Part of a small language model's weights.
Size: 10 layers, width 160, 5 heads of 32 (1 for keys and values), MLP 192 SwiGLU, vocabulary 1024, 1.87M parameters.
Architecture: rotary positions, no biases in attention or MLP, untied embeddings, normalized queries and keys.
Each number is 128 + 32 x the weight over its row's rms, rounded and kept within 0 to 255. Layers, rows and columns count from 0. Numbers have three digits each. The size before them is the row's rms in percent of the matrix's.

# layer 4 MLP gate, 192x160, rms 0.0958, rows 68-191, columns 80-119
098:121138109122145112160135150130125164100118114175075096126136113083075157132101100052132125127116087066134155116071092168
096:176106126134102145121128051127135135129071123117148143144098095108096121131112165157194109113183104170199128091163144109
095:179175131130120124156102070107156091142134122152114154105146199127154170170188110140123138149062138144119198131142113164
106:137101153157120100131119089127158163135108133158124137059103169096106121135111098142121117176162131151131119139131153159
095:184112195178074136151167071125071169136101170136147124115173193118157148174108123106107165166112074137123147117146145058
100:153083170160140097118158136146143087095122141143166112131159170111097178105146084050091135181153178102162151154075074137
095:084113148106126106145125109189171134186175120186123123123135090089107120111150164143182103151112086161157113139087104141
092:191138132065110176101153187115131114174144124168123130162141137109090206077144141148138131193098138095111174120125117169
081:172099172112130128169126098080085083107131146107123139062160141135132104146119138121095131194089155109158134116214104144
091:149118095129139151118113113113126149158099151110154138126150158131113170104129106185197142158117145107121191094169159099
100:168199096125101102089098096107185085153134110161044158143110148094172097128137161138095133134119128136107162187160110135
096:164119139097203106188133108098153123116163083106091139100118165120110163115170148094102120093104132138157124118171109148
107:062098126112144080169076035166083169081133157082099099102131170105140106121165118093143158121105161124153175164149090139
087:170153103134139120170095157107139059126112079105166095137127116115175122131200119096147101187081132092165120100113129095
102:100121102170096138122078123149145137165081185168143146092132150071152103102115120099148127128143103116152155149097058121
100:091062161137145161117128177142095126098111117073149103151136154090106110088094126164123110129122178122137168172106113157
102:160155126137175112126133154138087110145083094113165064089105049113188120104119110140080119135118147103145138120126163132
102:098175141072155060130090176119154112118085109168084040160133148060153146138094135129099153143154200102173177132094140136
102:168113120121126143146094146129108097148065106106188123063077089056139116123106101126126088183136174187152121136170127102
106:114136165110160058159143103108096101116091158192097092181049117168105205116158142154138133109114111176123094151117084119
101:144170103090065140099081110130157070116129122113102059068118109131169159076104164128127121144153112147122172130147134120
097:098171058121145058113112153136120181153100099140166110131161163114103150155183109111097145067182119194123181121087124143
096:190131156122187134141208150082141063140153095117168120147152113131118169096138056125122124150168121115190141159162100149
097:060171125108136048147099150138112176154085090119106112062138107092167116148165155117097100139157140159166112104060137154
101:141101148166091099169113149154084130135124154164071111102113135074121129104102158079108131138178085184084100136109103135
099:159122177098139097093131143125090150119145132095077123127226151140117156122181050061118136057066120127152147168083142121
094:119170162176158099131075164108150117202172130163170128128098175053143124139143110053082105159116163119135162156086156118
104:143123120120096079121093141137133116114109096148079196154083135143124076094146128143089126117119126161150143136155170113
110:105104150056123148025084106094104130191068119156093126106131158068079161130119103135121145142097105106115099102141138142
088:099077107165158108086136170080117142149078113142165114095096152170157099146151143147117117231139122110184096046131155130
104:081169122112105088073111139103092179117094125155096113095079097131132112107112119120116097196124131177195164139104140147
096:103170137114119175147076060141154062166121121070137177072116123115140148172151136152167099098136162109160126152075155136
108:129138150123173137124100138160136221172127180115092073113118085089099139145108115104171147159119146094133201082144159168
093:098127137155173076114171071157083106183110158144092087081135132105095111200134111227125109083163129138086107153151124164
102:163156102106187128152031174134089108070082119109151079091146093102091134133127128111124183139104123137124107141138144125
099:156096153112160111131150114111165160109090143225146118134119126110128131089112118103155137121063110073130117103143126143
101:162158114118117076097120118144145158151153174155103133203097142135090115127128136122088164134138167200139138096140147149
098:166211131128141135156116143095088084177102090086099132087153135165125127124132131051116141167123179067166087148131128138
093:177133127070138118121154115140101111152185093183074089099124112107139177150127198121130133154180181043163129189186167125
127:167145126110102115105175056128106165123085077175116113111134077089117114120146089120115094140121128158084146131088122136
106:160107167127147194091159094108168116161087132102150186114107105040151145156110132116081072179128110105120153126142160128
105:143177143140088119150153103096177139160122080138143101118110113167107167133152150083137171110099148202148104118134122080
086:046176112204098131149118117181145115148066148113115143064124158123148106161138107143121111209111079196112090173129092097
113:152143075086129075137167058088076097089108111141148078142072142084122117137124118160157120156124115134136138162091117097
093:091110112144152076178102156167123157119184113095116083177154141221153116119135128090178139132125146133173138067190112203
099:216136079065152196103162134173164143098116109169128098072102113138063189086134170118139098128091149101125085165220119148
106:148147090156103171131095165141122110077116107142150134085073096119186117096145156113144087185159114115153139113128156083
099:111124123088122109099139137129135185170176143160100127139102161131088154164113110110158152109135126166087098135130135123
100:170128127123098179133104093078209129147081128093122210079090134110120148125165139090139130152109155086186130087153132172
101:079137140177154148120197136143063126105084078155189104180149133110122138068125129086115129195142158140133141083149085138
098:148088125149070167132149078158207178154142073137158132135107093133121125153163156095145113159112162060153116160149132175
120:117137146152174132074142130189099100108086096110139123107119104139140104030142117094118179129117156125146139147120136224
098:224146114123141139059184079137120143119103024127101112105121062102148169127166076066162092107127186143119075156112115138
104:064127152107117159166111107153135089101127168142156068072168098102119209125178128141108083164113149147106168140122124145
094:061148130079153159154127109143116160075149114121103084163151086128121125164096111147139125103124117135139057086142137109
105:080157090050148105162146127157091129129100162110047142141143116120150184115117156096084088129133152120115127090066149172
102:118155108140144075122077173214127162175139125133146140121186102113175123137150074131121114139093140167165120137072137181
110:159157089100146155153182119144143148092084115176166086156125146141094144143138151086149160123138098166141109095147113138
100:105126064103139075113130111151121145154132142105051089124111117162151150127148082076159128114137095157112099071107137146
100:134159123134086119152163130135093121108098179163131134122158118139153077147155073067140165114107105158118117112175152146
097:118135173118172095118054153143136128115131107083113104130159133143106184132156141088183054178131144136175083125185134127
094:190116114105082098114145129118135091130146123153097124120131138107077122104137192131137131156197133178121127121094117179
105:159115156160105135108059139175105147119116089187098182085066090136132106111139102090146153137153166113137152130127200110
097:133087134118136119122140107148119140139146124107063127132157171156133143090177165072106090176162128146145160179165085132
104:079082165137110073140159119122080117157164160175073129131085097121195084135138122106125117151112086134138129085134152097
095:133192123107130085104061160177162120129133110095124143170131136160158086169133180161126069114132177126125132103143098162
104:091160132167132169177153108125128120137117106159069177120167153133125205105151115086095168144049142136193113153094142102
100:177157084050137090134124095167121149148119109147086120095123110111098121106118202070197081172108158145119130116138152101
094:171121123149076102140102172151118100121175084134143177141093145100173131052141172112185120073123128102124159057086131127
092:121089118107155076174061094108145122100114129136116099139173100179138114158057145139088185143101123167125128096135144141
097:119124166150186173120102098121094096173145066083105126109128098074138101140152127120097114160061101121124059147130133078
101:129133163146060118124208130090128144096144135140141102114127069155174136130134082137110115072135119138144061144121136131
094:149143140069174108161167142080104134084167121135175150144128185150159168119068107099129155178142140103158172114152095121
095:100112133086127144144114126176111163106110095108131102159124149068115127093119149167134092160171150102107101154144074114
092:095139118139137138053146094116201129090057105135159134130140143069074103130125102096146111119142121105132092145153136101
098:117095174080084140101144184142135082099062170159180161141148098135063091114137150069173087112200121089115145126135117108
099:097104152127138121109178101160088111095130105045101142072110146120145124143184129105107074093109120151128127131135201102
098:156132183071160176137091114121139122111112112193053092126128101140117133137174152118127114167085186130162154149175120131
103:106106143131058126089175130150112190162099170119140114104110092129113120126180127115155152101187132123107186188077112111
103:117230099136210081140088132140134053082141170097120076172172130149097148127111119137120120123130129162138138112125150130
098:189124132103141125106097076122144138144119146131120113154115114108111166143152176141119137117156134128154145171129097134
100:129185105127138128122110126121080089105138136193147111174102173114156169155192106115099119191133123151107181099119142126
102:072152160155112127194129148162144104173086117083157085094120084115156107107128085114140133188109190151094106095134088112
091:121154149167135119106141108130189146155112173130111099105124214051075160120116121118076110102139107127111137107092089089
097:091151105158127077108095121163056170102135130148185185103128118107130138105156098144130149115124101120112125162122103134
097:172120115095132144104175161105095114057131130143154181126134122188109169137101133133139116148065134094166102106177100096
095:037162144090093108076150154143091132127071152148099095133180182115124136129185098114195142116093148124141165057106143158
093:106120166115091140179151127157065167142090097126199140110050094139079140118113072150195118198146121118170179151103109133
107:168135120153117144088133106092114091096102141137122183036097092139143107138162164120103092133085104148136130104217144110
110:120142134177117065107137202159122161128115149122113111070121100087173154128111096085157125131106091122091146121177162089
099:105099169132102130136067149106157157140111116155098154036099143105120124146133091114189100124104110120134109117169152110
098:128155126167122086192158034155161189085141140086128138142157098107139121115079132147095108127133187094156149162120137119
094:167179160141167156143159188110143177111099115152180094053141136083090092122140118105195121108095143140131139154071105133
097:135117154114152128136166081123090145145144083122110114096129173181171152141147160129103134165119114121155105180148115136
100:162157134123092130120090137146078143052097165119123143105085099109165132104186142129144106136145129113169116180057124203
101:125180067141112150115106097122129123085097173141096183095122120111161171121096172147130087141154176119169105151138101126
107:097181105147142085154156099084078125107091086134117191155094148142139133145164084125145117153147128138149133115128111193
102:141109117115086084160156167134100100131158092093064193110078110130110154094153085098117117155068119107173152146146124146
114:126169086093095191128120128150143070155115186109156135098113091137144112139097115141120095118121144145167113128136110128
125:118125112115105096137152168094114124129048120169079097105151093099149108119138092139169116127128110152160160183125126117
122:132147113099152144083147106157070127111166098120119168188182127163175088126092162155077056100075074114178088162145094147
095:139115078149071095154146141104100189112151154089141201167173111089120115104099133112171126157120087147143184176099155156
097:075145137180128130112176109125146142168115109111108167129155109099162172100150091146129118182142102156125111089154118118
092:181141114174120157144133159121177165146097092122059154100086146158130140087154229116114158100097096096120111159148100106
105:103095231104172156087149147068106124153109162131120142105075122064132104153140085158132126118124152149144121124095116093
096:160159133141124141118108146092139124189088067097146126154066076060144133144097199163113154143180113214107098150155091151
097:153130100085179052074120129140092168167152158088088117088171100166079137100176059100139144124203108088158079153163153164
101:207118128113125145101120110141154171117130171152103128110095089073076108122134104157145163175120179162183085134127072124
089:097121153188138146101079124123104188128116170154115131117161177135091085097126186060120111189130132149120214162168117135
091:119181176123142055164163096106157134117085108112131076121072092130106124171135119133122135127091118168105152182113155158
097:048109124144153062109179087139140154142140064142154131178106095130144133116121131162122150159130133120155084167073088151
104:105123182134208100099142171146107124117138079148122121158099142124114155122114152126134140053112161115150169089107062137
104:096117116103111099183065157147081095100091136118161164089170146147156135118128085090175132111153087093106189148135132093
101:118139114174168075123068095125128121121141111102164123185168130128143104125168140151171108095085118147153093139163144110
100:140113183075144094140128169150180080149115084149100105076091138155084104120108112074090169193180085167145095152181110181
091:138182162132120110111142132083132132144100086142178156058138093089147133039157154189149156192180151169138192126096089143
104:152199145170117122094100091146130175124151085090079090147110154134117098146126087083160105137083099112143142109106172135
095:094171134184129059152130212168184158170128127167159112133102104106136127184141124088081183093116130142146123150088179206
097:112216084132158091146144115152169133160113113089167104118138127109057129105143137146155154091153120160140140094120144102
097:149134136117146100138148158167117133111142154133105099107116121128168079108090095051115147132159131084136201074099083151
098:076220156072097132147092134138082121128123129130108153127126107152146148152178097061128099150132135095132124112192127110
102:106152082157111060124070133136105162139121109102018160134129146101195156150162128109156124113203121116176131088147135177
104:103166132110121102144076129155223147148094170096093121148142123084134121105098082093186127170122134080130154150137084148
110:110069123107113110052149139135163183166035119116125171155107091122120180129156114091099123123142136146187117144116121187